Weights of a small transformer language model: MLP 448 SwiGLU, no biases in attention or MLP.
Each number is 128 + 32 x the weight over its row's rms, rounded and kept within 0 to 255. Layers, rows and columns count from 0. The size above them is the row's rms in percent of the matrix's.

# layer 2 MLP gate, 448x160, rms 0.0742, rows 401-429, columns 0-79
size [102 108  76  98 111 123 101 106 103  84  73  64 104 107  46  99 117  80  95  99  59  75  59  86  92  97  83 105 134]
[[138 152 109 201 150 138 141 101 147 105 180 115 113 118 197 111 107 167 117 148 129  83 150  65  75 126 142 120 146 114 140 155 110 104 165 124 135 166  99 140 137 165 120 126  53 128 132 144 105 134 164 177 157  97  95 128 182 132 139 134 130 115 102 167 144 134 142 136 146 119 133 130 110 122  88 156 114 118 144 124]
 [134 190 163 117 163  74 173 124 162 101 124 101 111 198 132 124 136 161 102 165 167 101 105 112 111  90 172 153 156 107 105 124  79 165 168  81  84 165 104 143  78 184 122  72 113 158 157 159 119 184 150 125 106 104 143 118 122 122 160 108 153 111 115 145 160 131  82 143 122 127 110 196 115 134 125 145 142 170 150 205]
 [144 137 124 118  77 171 119  59 123 145 161 126 138  91 110 126 129 145  70 162 137 111 132 152 155 194  96 130 113 125  81 148 136  44 194  99 125 103 175 108 132  82 132  96 164  93 133 132 102 140 154 156 112 134 186 138 201 150  76  98 164 160 107 134 126  94 126  70 106 118 157 120  88 144 152 141  95 156 146  70]
 [ 85 182 157 107  82 128 121 130 134 133  94 180 133 108 122 118  80 138 131  45 155  64 148 110 127 121 134 166 131 132 178 100 122 119 120 101 167 103 157 147 117 124  97 145  95 145 100 141 160 144 176 113 127 115 133 182 166 177 131 163 145 160 123 150 144 165 113 139 158  91 148 154 108 186 116 106 165 166 122 170]
 [149 134 142 154  54 151 111 134 104 132 145 156 186 123  89 141 115  86 116 119 161 160 119  75  77  82 129 169 115  83 104 103 154  65 109 172 171 186 128 111 117 167  92  79 151 130 173 158 133 148  98 152 165 166 103 136 109 160 135 110 159  73 137 123 109 134 136 132 124 120  71 145 131 148 162 131  99 132 154 154]
 [133 117 115 136 167 126  78 132 150 149 160  95 137  88 108 143  86 178  85  71 118 140 176  92  98  84 111 108 138 133 136 140 165 114 132 120  58 115  88 171 135  92 115 147 146 128 144 134  71 130 146 137 101 176 137 157 133 137 121 119 138 115 114  60 113 146  56 146 167 104 148 116  59 134 149 148 121  86 121  91]
 [132 122 156 212  97 168 141 119 134 134  99  53 141 141 218  98 120 103 132  81  84 141 124  83 118 152 139 118 110 126 127  67  99  63  94 129 131 114 149 141 120 137 126 150 135 135 133 113 127  97 144 103 143 101 110 202 103 104 145  92 141 130 116  89 124  71  30 129 100  72  68 138 145  82 173 150 150 178 150 156]
 [174 109  91  57 153 132 156  93  80 101 125  87 146  86 137  99 144 112 121 114 145  99  98 167 178 128 176 129 103  98 197  77 125 103 124 121 126 182  98 128 171 175 209 163 190 103 122 145 135 169 125 128 112 131 152 128 160 115 120 158 166 107  86 140 131 156  93  58  56 133  99 104 160 168 160  72 138 125 177 177]
 [ 91  79 132 142  91 159 113 134 133 204 125 154  94 152  91  74 123  88  97 155  91 162 141 147  76 123 116  14 171 155 114 105 151 162  99 133 124 160  88 166 102 151  94 144 196 128 114 155 146 121  80 100  92  97 157  83 104 105 117 156 117 141 103  77 127  97 160 122  94  96 104 146  94 189 126  89  45 144  73 132]
 [118  97 155  70 115 155 192  86 106  90  81 186  29 115 142 114  93 108 120 119 123 107 142 144 146  96  90 145 146 143  97  83 123  88  95  76  99 153 102 132 149 103 149 114 138  95 163 121 114  94 108  74 202 160 100 118  85  71 138 165 119 141 119 155 142 116 101 144 111 160 178  96 135 115 143 176 174 145 124 185]
 [150 146 182 137 171  96 126 162 121 132 101 109 150 149 106 152 156 142 153 104 192 152 148 133 156  79 116 172 143 142 141 108  69 180 199 148 181 155 156 139 100 141 137  86 177 155 151 181 140 155  99 147 135 114 126 101 137 187 114 129 137 138 166 127 160 114 156 158 146 138 135 143 121 147 189 150 113 119 219 210]
 [163 174 109 148 137 129 135 141  66 144 101 161  93 182 158 125 120 123 130 165  87  88 130 136 151  82 100 103 104 130 191  99  83 119 208 139 150  88  90 118  82 165 130 158 173 188 164 102 163 137 146 139 125 146 153 204 102 162 172 113 127 136 130  83  78  47 172  70 109 126 165 140 164 146 168 124 186 186 184 161]
 [129 151 173 122 120  87 131  71 140 117 117 129 160 159 152 169 168 111 117 111 178  94 137 130 125 148 138 168 199 122  72  94 113  63 126 130 117 105 136  94 120  83 164 150 145 132 113 144  35 180 115 184 143 132 108 141 107 110 146 108 160  89 152 116  99 196 117 155 163 135  93  56 155 151 130 150 189  95 154 123]
 [141  95  78  99 146 121 182  65 117 118 202  98 173 132 162 179  56 137 168 139 133 177 103 165 105 209 111 118  80 133 141  66 166 128  69  96  93 129 187  97 105 131 112 125 136 147 148 110  70 121 125 107 146 131 170  70 136  78 146 127 151 149 127 121 149 101 136 135 103 145 130 134 119 139 121 148 111 144 126 158]
 [115 114 126 171 144 140 106 129 159 115 145 122 177 144 109 147 179 132  74  91 213 127 110 128 140 133 183 116 160  96  83  54 112 126 128 212 116 113 185 177 129  55 160  57  92 160 100 118 110 129 103 133 142 102 164 151 179 162 168 145 129  98 161 172 119 125 107 134 107 131 109 120 144 150 163 119  82 112 128  88]
 [206 126 122  59 116 139 164 111 135 183 126 152  74 137 130 115 170 192 171 151 174 134 135 144 105 161 138  72 113 122 106 105 137 123 104  90  83 171 192 111 121 149 105 113 169 127 127 125 128 120 107 114 110 149 125  71 145 125 126 128 130 174 136 159 119 135  75 115 125 169 124 150 165 160 103 170  91 138 163 162]
 [146 127 163 110 103 138 164 181 168 140 164 160 111 181 182 136 117 152 113 162  92 144 116  88  83 177 171 162 127 166 169  96 177 135  80 102 177 148  70 156 173 174  64  97 140 115 135 124 126 109 139  81 123 103  90 124 102  69 143 182 137  99  95  92 172 163  68 159 162 105 166 130 181 134  58 106 134 101 119 157]
 [123 100 106  72 138 191 118 117 153 182 115 109 137 129 125 127 126  95 115 134 101 140 104 192 115 123 152 131  88 190 160  47 157 141  46 105  80 136 105 141 165 159 129 151 177 169  80 155 113  85  76 110 118 154 161  55  91 159  95  85 131 202 114 182  92  92 159 110 112 106 149 124  89 166  81 154  99 183 118 156]
 [ 62 193 117 130 145  88 158 161 168  91 130 139 133 153 133 138 123 142 123 107 112 162 125 119 156 105 133 121 122 171 153 144 161 141 177 168 164 156 133 127 122 157 114 168 205 149 154 110  94 176 152 149 152 128 169 163 166 206 145  65 143 145 138  84  98 143 143 132 136  65  95 127 143 114  80  93 138 179  86  28]
 [156  75 111  80 131 114 167 122 157 111 144  85 115 145 184 169 146 135 164 177 136 103  73 147 183 147 140 177  67 130 156  93 121 123 162  94 117  86 117 101 138 111 136 108 137 136 150  80 129 146 101 160 160 107 103 111 155  92 167 158 150 132 141 144 134 136  85 157 174 122 115 115 154 132 134 157 174 101  90  96]
 [103 183 134 157 147  95  91 105 208  83 134 120 141 145 138 132 138 134  93 119 115 115 155 144 104 173  66  89 144 117 142 128 117 127 130 129 115 115 144 138 148 107 166 144 101 108 136 170 129 124  79 129 128 132  73  35 184  93  93 151 131 174 117 133 167  76 117 114 129 141 150 183 152  99 152 113 187 167 177  91]
 [119  70 168 117 146 127 136 158 132 149 102  84 116 156 106 103 143 126 158 105 167 140 129 102 143 106 129 108 169 128 125 100 150 148  25 113 188 194 136 122 168 128 149  97 117  84 136 125 109 110 110  91 139 128  88 144 114  63 147 209 128  67 113 160 161 149 104 177 182 122  82 120 134 132 112 106 143  49 191 113]
 [120 159  88 176 152 171 137  99 119 156 129 123 160 151  82 145 142 152  55 132  74 105 132  85 128 115  95 149 114 158 205 169 155 140  86 179  87  51  88 144 124 165  86 130 109 142 168  80 157 125 115 182 118 149 153 132 150 201 133 142 131 196 144 128 150 157 125 114 114 159 151 140 106 113 137  67 120 125 136  81]
 [139 132 128 133 161 150 136  86 132 192 137 142  76  91  89 111  98 163 127 168  77 161 130 200 140 165  93 150  79 166 119 155 117 180 166 137 103 110 165 169 132  60 119 120 133 131 124 117 122 173  84 136  92 164 158 176 140 110 122 174 147 129  83 161 118 106 157 108  88 191 138  95 137 171 122  97  74 191 158 132]
 [135 141 166  90  82 162  85 127  90 115 116  95 110  48 116  76 137 142 131 148 187  89 135 104 173 138 149 114  69 106 135 159 137 115 116 172 140 135 125 124 166 103 129  94 138 183 122  84 114 129 109 100 169 145 111  83 127 151 152  89 150 194 149 130 102 154 149 105 133  86 126  63  93 226  44 166  84  94 131 117]
 [106  90  66 179 100 178  87 127 142 153 118 126  89 103 172 105 135 135 145 154 116 173 142 150 137 136  63 161 166 109 167 173 177  69 104 131 161 130 142 144 145 103 131 146 111 113 174 170 108 151 103 127 140 177  95 159 100 112 148  89 136 107 117 121 110 110 145 188 146 104 113 170 147 112 119 133 125 169 141 142]
 [ 78 130 128 141 146 116 116 121 176 103 126 101 175 127 139 105 120 193  93 127 156  94 139  70 128 161 119 164 120  71 118 102  75 114  66 128 120  83 103 107 139  78 134 157 113  76 150 103 147  89 156 178 143 103 112 158 148 106 165 122 143  60 112  82 152 154 138 108 199 108 106 123 138  45  91 118 145  96  58 155]
 [150 137 128  98 115  85 165 131 168 129 144 132 166  90 140 168 138 102 125 104 161 172 173 108 122  84 148 107  88 164 127  81 147  99 138 139 119 142 154 132 109 152 170 105 138  91 158 100 114 155 140 107 117 120 126  91 129 163 110  72 149  56 155 145 109 128 158 111 112 119  92 166  95 190 137 160 158 116 215 148]
 [110 109 127 165 121 146 158 142 138 127 108 122 136 135 121 136 168 154  74  65 116 113 217 118  45  99 157 110 158 138 126 174 148  92 121 184 186 121  93 142 129 148  71 101  99 155 136 118 166 142 117 117 100 116  91  66 137 123 200 133 170 116 117  64 148  51 136 145 146 123 150 164 154  81 110 103 114 140  87 154]]
# layer 2 MLP up, 448x160, rms 0.0668, rows 401-428, columns 0-79
size [107 108  79 100 108 131 109 108 106  88  76  69 103 111  48 102 119  85  98 102  56  81  64  84  93  97  82 112]
[[128 151 146 151  46 121 140 114 161 152 150 109 147 112  86 175 175 171 125 114 112  83 110 164 110  96 158 126 144 142 101 119 135  72 136 143 128 127 106 141 118 150  62 119 117  97 141 182 127 120 122 128 137 164  83 157 117 163 179 113 134 131 133  19 123 153 116 111 123 171  95 128  93 124  95  93 139 123  34 128]
 [127 102  97 155 143 150 134 138  81 136 126 170 109 101 120  94 110 149  30  94 121 141 127 195 156 103 136 102 118 158  64 135 119  93 104  76  85 111 164 129 167  71 149 119 167 120 138 182 118  82 170 137 131 149 126 127  72  88 182 139 116  99 159  82 136 113 119 156  87 149 183 122 135  94 162  95 163  64  61 129]
 [179 138 154 128 165 119 101 161  83 101 142 169  94 109 163  84  91 123 133 131 100 143 135 112 167  63  86 163  83  96 152 148 143 194  84 164 115 179 107 191 102 203 139 168 125 148 119  98 142  91 112 157 114 121  61  72  64 162  68 186 129 143 181 119 120 177 126 138 129 167 108 142 169 141 179 129  97  88 112 185]
 [153 157 156  98  52 136 116  97 130 133 116 104 168 130 113 163 133  76 133 127 162 121 100 123 111  99 121 148 152 144 124 108 161 127 130 133 129 138 131 121 102 106 157  70 119 133 151 130 168 145 181 100 135 123 135 105 105 132 160  84 144 119 148 100 184 141 133 185 133 131 157 160 132 176  96 143 119 150 133 126]
 [109 128 116 128 160  90 124  98 173 148 111  70 137 140 114 163 118 166 154 131  88  72 114 176 180 167 145 101 122 158 136 161 148 210  97 103 100  62 122 129 140 116 157 152 103 168 100 105  70 137 231  89 100 115 164  78 142  89 104 117 130 166 161  85 124 101 112 126 116 158 157 107 132  83  71 110 161 140 147 118]
 [161 150 138 161 107  79  80 159 154 120 116  84 143 118 127 158 139 165 107  99 145 191 134  90 125 160 105 106  99 109 139 140 157 137 115 147 121  30  87 180 107 111  72 138 135 188  94  91 135 101 130 165 100 167 117 179  81 148 129  93 120  75 113 102 116 117  83 170 130 129 121 154 147  66 124 160 113 135  93  86]
 [104 101 174 162 136 119 106 167 197 145 162  69 138 200 183 107 130 126 176 112 125 109 179 151  91 104 200  74 141 122 204 104  98 182 110 122 194 112 121 140 157 117  62  81 121 125 134 128 136 154 133 109 113 161 121 117  45 131 174 134 127  87 144 189 133  98 145 104 173 148 148 130 159 121 131  76 127 106 147 186]
 [148 106  98  65 129 127 158  96  75 120 108 104 155  72 165 128 144  61 182 129 124  84  88 131 127 182 186 101 171 107 186  78 147 118 120 132 149 145 105  95 138 140 191 159 177  97 143  96 119 177 111 123 102 121 173 137 147 106 114 162 111 129 111 149 109 173  59  75 122  97  82 100 139 166 134  91 148 156 133 161]
 [ 81 133 105  91 107  82 131 185 118 143 121  64 108  96 109  88 138  89 112 174 145 181 142 124 102 122 107  83 188 148  87 137 113 127 136 107 115 126  69 169 146 130 105 136 172 117 100 152 179  98  73  97 125 106 112  73  97 129 163 102 112  94 141 161 101 179 113 133 151 101 117 164 100 119 139 118 115 128 118 109]
 [121 110  82 149 126 102 128 151 193 118 185 121 143  64 118 176  98 162 135 157 165 203 134 101 108 108  76 117  80 130 119 131 190  87 199 130 178 163 157 128 146 123 134 129 148 155 109 143  65 133 129 148 124  86 131 176 114 104  91 124 128  70 159 138 110 108 146 135 101  76 140 110 108 156 157 151 168 112 173  95]
 [171 112 114 109 129 156 125 138 180 125  93 211 103  93 124 125 160  92  95 111 144 131 141  66 132 115  78 121 120 125 108 107 157  75 168 109 102 205 166 121 137 118 149 105 180 123 155 124  85 101 155 147 121  99  81 166 152 114 125 162 126  96 149 182 145 146 117 192 147 120 108 145  93 122 154 155 117  79 155 151]
 [125  67 114 147 115 125 126 128 101 117 116 113 104 151 156 117 160 220 121 170 102  83 131 111 201 129 155  90 124  62 106 107 102 148 130 146 146  72  99 133 149 190 141  85 129 119 183 109 158 137  47  89 104  92 147 134  60  94 189 127 112  77 162  78 168 181 141 116 152 135  96 105 155 153 193 194 122  85 107 162]
 [161 160 178 103 185 124 110  92 142  95 109 144 154 121 183 130 126 142  79 120 210 191 126 172 168  91 149 104 134 139  84 135 118 126 126 159 128 140 159 131  99 167 149 128 106 125 146 156 131 132 118 158 109  57  92  99 129 136  75 110 124 135 159 141 165 141 157 156 160 115 113 136  77 122 123 215 178  91 143  96]
 [114 158 116 154 171 105 131 126 136 118 126 132 138 120 114 169 136 156 122 119  88 165 106 145 100 141 140 133 119 120 125 123 176  89  83 126  96  36 144  86 145 137  76 108  75 109 136 119 127 134 187  91 116 150 104 172 133 124 202 135 134  85 156  98 114 142  99 141 117 147 141 171 179  97  84 108 168 127 165 102]
 [134 157 158 170  98  87  80 128 103 122  88 116 103 180 236 101  91 148 146 114 113  97 133  88 161 125 156 171 137 162 121 158 116  80 106 140 125  97  86 150 149 158 105 150  55 136 126  76 115 126 122 134  90 107  62 137 125  78 154 148 143 108 137 163  81 167 100 117 150 131 125 170 104  88 166 109 133 113 182 148]
 [ 86 129  73 121 168  99 145  95 199 118 111 152 148 179 199 105  84 106 174 137 150 197 126  89 162 156  83 146 167 118 148 127 104 139 132 138 170 113  91 109 123 101 112 168 139 156 113 141 118 113 118 159 102 134 149 114 165 127 148 166 117 107  57 104  88  79 146  94 112 111 148 163  97 167 159 109 103 152  71  88]
 [ 90 121 108 135 122 118  82  75 128 142 101  98 102  96  35 164 172 159 164 112 123 143 135 133 140 105  97  94 156  99  41 118 101 125 119 168  61 106 152 134 144  91 148 190 156 116 142 180 118 133 124 150 115 195 136 107 141 158 137  96 117  87 106 139  51 126 196 109 102 168  97 116  95  63 165 145 121  88 105 107]
 [102  91 141 123 126 129 115 109  65 212 134  94  89 149  73 118  87  97 106 173 142 134 151 112 137  94 136 106 124 141 140 170 113 131 123 135 129 144 113 130 148 184 145 106 152  85 103 146 140 130 106  99 114  94 159 109 188 116 133 111 131 171 115 114 149 130 185  58 181 148 130  73 155 108  96 156  84  43 115 119]
 [158 106 132 148 108 140 136 136 116 173 112 160  32 181 180  94 163 126 142 177 109  83 121 171 147 143 125 139 165  98 139 130 106 155 139  80 127 107 136 171 135 141 133 110 124  64 132 120 180  78 100 132 159 135 122 151 132  66 149 148 132 212 121 120 151 115 170  71 103 129 111 154 146 112 129  94 127 161  75 207]
 [148  96 119 139 134 104 157 105 152 126 147 101  94 165 163 170 162 178 123 190 108 105  77 159 179 161 157 143  81 149 189 129 130 108 176 126 130 121 123 114 108 128 112 138 129 138 121 102 132 129  84 143 178 105 126 148 179 107 184 159 149 144 147 107 120 101  67 174 161 152 100 146 165 115 105 138 165  98  81  79]
 [117 150 175 127  98 145 140  88 116  51 115 128 132 146 148 109 154 124 118 105 112 148 137 155 133 209  80 128 178 125 173  98 139 143 121 122  70 102 154  91 145 145 138 194 104 106 192 187 133  93 149 127 155 162  57 103 134 108 129 142 119  99  96  84 119 156 145 125 166 154 146 206 124 113 154 145 178 133 109  68]
 [193 109 170 122 106 112 112 171 110 170 140  83 109 112 131 113 159 126  70 151 147  88 145 179 180  66 148 132 138 144 129 131 149 212  91 133 156 112 111 136 152 149 100  80  92  79 148  93 182  90 105 104 131 104  79  68 130 130 108 163 125 140 122 155 152 157 130 118 179 154 117 102 119  95 115 121 150 102 134 101]
 [109 111 119 131 140 169 129  86 163 153 117  82 185 119 112 134 144 129 125 121 192 174 111 113  97 114 144 153 135 161 127 174 152  96 200 108 133  97 187 182 153 117 154 125 154 134 134 163 121 153 147 195 110 128 161 116 155 178 135 163 143 132 121 128 127 174 156 130 155 140 185 162  91 187 121 143 132  88 240 187]
 [141 145 130 101 177 162 162 149 103 141 136 110  96 129 100 131  54 117 145 148 100 147 141 128 168 188 118 128  76 164 179 109 131 184 137  86 109  57 151 131 137  55 113 110 168 131  98 105 117 172 130 113 119 129 140 153 106  44 131 142 119 147 112 178 123 142 151 134 132 162 147  79 138 109 116 117  90 187 216 152]
 [105 182 150 160 123 109 135 192 187 145  86  96 157 143  83 133  91 141  79  75 143 104 131 133  72  55 176 132 105 108 108 111 111 100 105 162 128 129 185  95  92 161  76 147 143 154 150 100 117 112 150 187 166 110  92 148 103 165 159 124 141  75 109 100 133  57 131  86 169 146 186 155 116  98  86  72 154 120 104 126]
 [128 110  81 103 135 118 147 161 103 159  70 133 132 166 211  92 171 125 130 105 117 184 126 150 141 134 122 135  87 117 191 133 105 125 146 173 188  99 132 146 188 115 152  81 178 172 143 127 157 167 131  95 144 140 179  93  84 181 151 124 115 177 113 185 113  62 114 143 128 185 202 105 122 148 126 125  93 205 110 121]
 [149  65 119 118 113 112 132 108 171 132  97 123 138 142 159 157 132 155 112 136 158  92 175 141 115 168  83 115 213 138  83 126 112 136  95 104 114 138 147 124  98 147 116 230 110 180 167  72  55 118 137 188  53 167 122  67 139  93 148 180 122 113 123 100 158 174 151  45 109 146 142  86 106  82 104 152 143 104 120 149]
 [ 91 116  92 120 152  83 148 196 123  93 124 138 154 157 121 140 209 164 154 123 107 137 138 123  73 165  60 125 116 121 173 148  83 169 143 155 138 107 141 183 138 143 123 113 167  93 159 115 138 147 161 139 170 151 151 155 160 171 118 113 134  58 132 177  95 191  96 128 156 153 109 148 177 141 117  68 135 169 170 142]]
# layer 2 MLP down (transposed), 448x160, rms 0.0633, rows 401-428, columns 0-79
size [102 108  81 101 108 125 107 110 107  87  76  67 100 107  47 101 114  86  97 105  62  80  62  89  95  99  84 108]
[[127 133 145 145  95 138 148 151 105 108 117 168 187 117  92  57 191 146 112 108 141 151 117 125 198 129 181 194 107  97  84 175 140 169  94  87 135  86 194 127 101  94 154 192 119 108  95 155 147  89  96 115 120 118 139 130 107  87 147  90  76 157 147 149 123  97 166 160 105 208 168 102 156 104 159 109 138 126 132 124]
 [177  95 143 175 145 176 110 197 130 129 164 158 106 140 131  79 122 105 147 119 116 144 172 158  74 130 108 131  49 162 138 127 103  71 160 122 212 125 158 109 158  99 124  83 194 136  48 145 177  61 127 114  60 124 135  97 138 153 157 126 121 142 118 108 149 140  92 143 137  87 109 106 109  98 115  70 156 133 114  88]
 [148 121  94  82  96 133 149 122 108 192 198 144  95 129 104  87 147 134 171 159  97 115 105 157 162 117 118 162 116 137 146 107 143 172  60 130 109 144 118 138 103 147 147 179 104 170 162 139 149 123 134 174  95 168  89  92  92 176 159 125 255 156 129  98 137 147 144 108  82 126  81 154 168 174 198 163  84 147 110 160]
 [158 143  74 147 113 126 143 133 118 138 147 137 160 155  94 111 148  94  95 139  98 142  85 114 132  67 117 131 142  87 104 176  76 132 124 112 155 137 149 149 195 127 141 151 179 172 210 185 135 108 103 136 170 190 126  90 106 154 109 121  61 135 123 108 137 139  91 149 113 110 176 102 209 151 171 122 128 103 163 106]
 [130 150 156 166 100 112  90 103 141 101 100 141 175 120 124 196 106 165 128  94 155  91 131 164 124 154 148 130  98 149  88 137 102 109 118 112 147 102 149 133 192 142 120 119 117 157 152  66 125 178 112 108  82 140 112 113 104  97  97 112 255 108 161 106 140 160 129  97 143 176  93 164 190 151 135 142 151 182 124 132]
 [161 134  85 117  47 133 176 134 121 111  94 169  98 129 137 119 148  93 128 142 167 111  51 147 128 171 172 114 109  98 112 128 109 128 105 118 204 139 121 104  30 149 168 106 107 136 141  96 167 113 128 154 137 100 122 106 127 169 137 136 116 135 178 169 125 148 152  85  72 150 140  83 181 109  72 109 125 179  87 120]
 [ 87 159 108 134  76 131 135 140 151  95 181 110  49 176 180 136 107 108 135 130 146 126 160 122  94 119 167 115 152 143 184 130 161 134 141 107 148 122 171 146 102 113 107 145 148 121 134 167 142 187  94 204 113  81 144 114  76 147  71 126 128 105 154 171 141 137 142 144 101 166 141 135 186 137 100 127 116 178 114 132]
 [164 120 136  85 100  79 145  86  87 162 139  39 157 100 173 144 162 116 185 141 146 127 100 108 144 165 120 113 151  92 109 128 168 146 150 127 157 163  95 103 103 145 193 131 145  88 171 109  80 119  87 110 129 152 123 150 160  88 114 173   0 101 117 146 129 151  77 101 164 141  96 123 132 105 103 123 171 151 150 154]
 [117 201  90 120  61 106 149 198 128 103 110  91 114 125 120 135 134 141 138 139 131 138 115 103 118 151 117 155  88 128 138  91  89 135 174 132 150  36 101 164 182 106 129 135 154 154 149 104 165 137  82 117 132 186 108 112 121 159  98  92   0 132 160 121 115 159 129  96  97 131 143 120 165  76 110 127 157 132 169 139]
 [118 121 145 137 100 116  94 101 104 148 115  95 144  73 171 102 116  79 166 125  67  88 113 147 127 157 133 135 156  59 128 145 154 185  87 101 109 108  77  63 109 129  96 160 145 117 152 127 111 111 111 156 129 109 135 144 116  98 176  97 176 204 141 126  82 100 161 127 186 100 133 124  73 134 178 215 165  91 118 113]
 [124 122 119 163 150 166 112 113 126 198 181 121  66 121  68 113 107  54 115  99 120 177 140  95  47  82 143 170  96 100 142 137 100 202 160 153 122  82 174 143 154 149 147 180 158 125 165 144 173 103 165  90 109 102  96  97 136 178 160 124  71 166 152  71 141 128 120 104 115 162 153 159  72 120 130  85 100 121 120 175]
 [129 120 121 100 138 119 179 132 172 146  64 117 169 129 148 142 158 113 117 112 134 118 111 126 116 164 201 131 173 126 112 141 107 124  78 153 158 121 164 195 158 154 145 144 141  81 106  71 132 118  78 146 119  83 161 107 116 132 167 199  61 127 186 108 167 193  85 169 151 129 129  84 135 120 149 134 109 148  83  96]
 [164 112  86 147 106  97 171 111  90 129 104 131 105 102 123 156 113 139 126  80 161 164  73  74 164 131 132  63 139 165  88 115  77  93 144 125 120  81 163 147 195 159 128 158 134 179 172  73 163 136 121 103 104 142  60 105  56 128 107 149  45  98 140 105 117 142 163 111 133 174 171 148  98 100 151 127  95  76  89 170]
 [157 152 131 138 187 131  60 151 188 134  73  89 145 104 130 108 103  83 129  93  74 148  92 189  94 122 109 142 143 160  85 115 122  93 122 123  16 106 154 124 153 114 130 120 103  97 163  91 175 142 152 160 170 136 130 112 112 136 188  52 109  86 126 130  63 146 161 103  90 139 174 139 217 116 117 154  59 162 162 114]
 [ 98 103 186 133 145 110 160 142 122 120 172 120 148 122  89 143 116 134 134 125 150 118 132  25 109 148 155  70 115 179  84 204 101  89  93 175 118  76 107  86  71 113 152 160 119 138  67 126 101 143  77  81  88 140 141 129 137 119 158  79 177 135 132 133 129 119 194 144 111 135  67 186 118  91 160  87 155  91 122 158]
 [114 172 155  90 101 102  93 156 124 149 128 118 151 159 167  91 162 180 151 128 161  66  67 119 160 157 104  99 119 124 155 145 125 166 118  92 193  70 143 126 217 153 106 101 159 171 149 139 111 134  90 148 142 129 143 216  91  98 116 167 101 128  94 142 171 129  96  77 168 120 103  96 159 145 133 124 176 110 106 121]
 [135 115 110  93 110 181 106 147  80 154 129 113 119 145 151 157 130 133 156 119 121 108 219 164 132 116 120 126 110 120 138 120 105  95 142 104 152 126 161 103 126 145 125  95 132 122  81 161  89 136 126 147 127 191 123 168 118 158  95 105 255  97 138 124 107 120 130 130 154 134  97 145 105 167 179 104 132 123 132 115]
 [106 131 182 110 117 120 175  81  85 117 142 195 147 145 122 176 111 131  87 123 153  80 179  86 188 106 114  53 123 100 122 206 141 142 153 185 118  91 143 109 114 100 143 153 157 146 120 109 185 192 105  60 125  86 107 171 180  73 133 166 131 156 131 103 123 152  97 132  79 166 122 134 119  77 199 113 152  75 141 179]
 [ 91 114 115  81 162 119 135 153 121 162  60 146  53 118 172  81 141 134 167 173 123  31 158 128 145 124  79 110 127 115 154 135 169 146 114 139 157 144 115 112  74 138 140 122 115 115 100 176  84 122 113  98  59 125  80 130 159 131 160  95 198 205 122 142 116 102 144 136 130 141 156 141 128 166 126 204 142 122 131 165]
 [126 164 109 133 128  96 102 125 140 145 123  82 105 114 120 136 115 149 155 180 108 152  95 108 122 114  98 102 180 104 141 132 152 125 109 110 119  56 154 127 114 176 116 121  82 139 189 103 135  89 124 103 164  99 112 119 101 143 107 112   0 103 133 124 119  64 104 136 136 137 137 144 139 185 126 118 125 115  93 161]
 [134 103  94 178  58 175 117  95 119 101 117 126 138 116 180 116 162 133 146 119  96  70 197 166 145 103 167  93 104 137 152 130 150 117 104 131 116 128 100 136  75 159 104 135  83 144 203  81 121  79 175  83 161 148  85 157 159 118  97 106   0 171 144 144 147 170 121 128 124 142 168 106 137 165 132 102  65 146  95  99]
 [145 115  99 126 102 139 152 154 113 148 176 185 143  89 137 148 120 147  93 115  44 136 159 140 137 122 102 145  73 127 138 158 149 144 183 149  89 128 108 162  39 132 106 172 180 151 104 164 190 141  97 156 148 114 121 103 112 155  68  55 150 148 114 128 112  92 159  59  72 104 178 131  73  80 113  61 124 136 114 112]
 [131 132 112 138 104  93  42 124 148 118 175 197 156 107 111  13 159 124 155 151  52 115  85 142 132 108 144  84 139  94  36 128  91 171  71 162 114  72 134 120 132 130 139 101 145 173  66 161 118 173  98  89 153  67 120 146 154 142 137  94 118 147 132 116 160 154 136 138 132 100 133 134 144 121 130 132 153 130 135 110]
 [117 184 172 122 155 148 144 148 132 146 112 107 158 103 104 141 147 109 157 168 108 157 126 154 158 126 107 100 131 128 127 135  96  98 171 149 126 137 148 163 166 158 104  80 111 109 104 132 132 144 121 119 144 113 118 141 128 101 114 167   0 129 168 137  94 132 183 144 185 152 167  53 122 121 135 101 105 119 125 131]
 [147 147 134 115 132 106 137 131 146 103 113  55 166 107 111 172 103  73  86  75 138  96  81 129  86 117 161 146  85 107 121 121 118 135 150  84 150 164 127 171 212 185 112  97 143 130 198 142 161  93 174 111 162 151 158 159  78 164 135 147 193  92 162 136 156  83 119 107 149 179 174 111 110 100 118  91 148 154 186  99]
 [ 90 106 122 142 170 114 180 129 115 135 141 159 177 147 149 144 162 132 124 145 128 128 207 160 141  79 141 173 113 148 181 147 102 126 117 165  88 188 161 125 130 105 114  92 139 182  65 161 136  42 135  83 125  73 122 167 134 213  85 199 123 123 133  90  85 132 102 105 133 151  68 116  74 160 139 133  88 101 117 137]
 [188 139 131 109 109 131  87  91 138 183 145 168  87 120  73 114 113 133 113 102 172 152  92 193 113  95 123 107 116 150  97  76 141 129 180 117 103 140 120 129 111 163 115 107 123 153 109 112 126 158 151 137 141 113 155 104  95 105 121  91  44 134 167 187 122 100 103 123  75 177  97  58  75 178 107 102 161 138 121 159]
 [135  51 108 165 109 162 142 167 142 155  97 149  95 196 104 109 105 182 118 149 117 132 115 119 154 139 116 161 177 140 166 149  69 198 172 179 163 131 150 232 164 122 114 156  70 111  84 124 132 154 135 116 125 138 144 185 154 121  94 147  88 165 114 109 155 154  86 170 125 129 128  47 160  67 104 118 154 191 127 132]]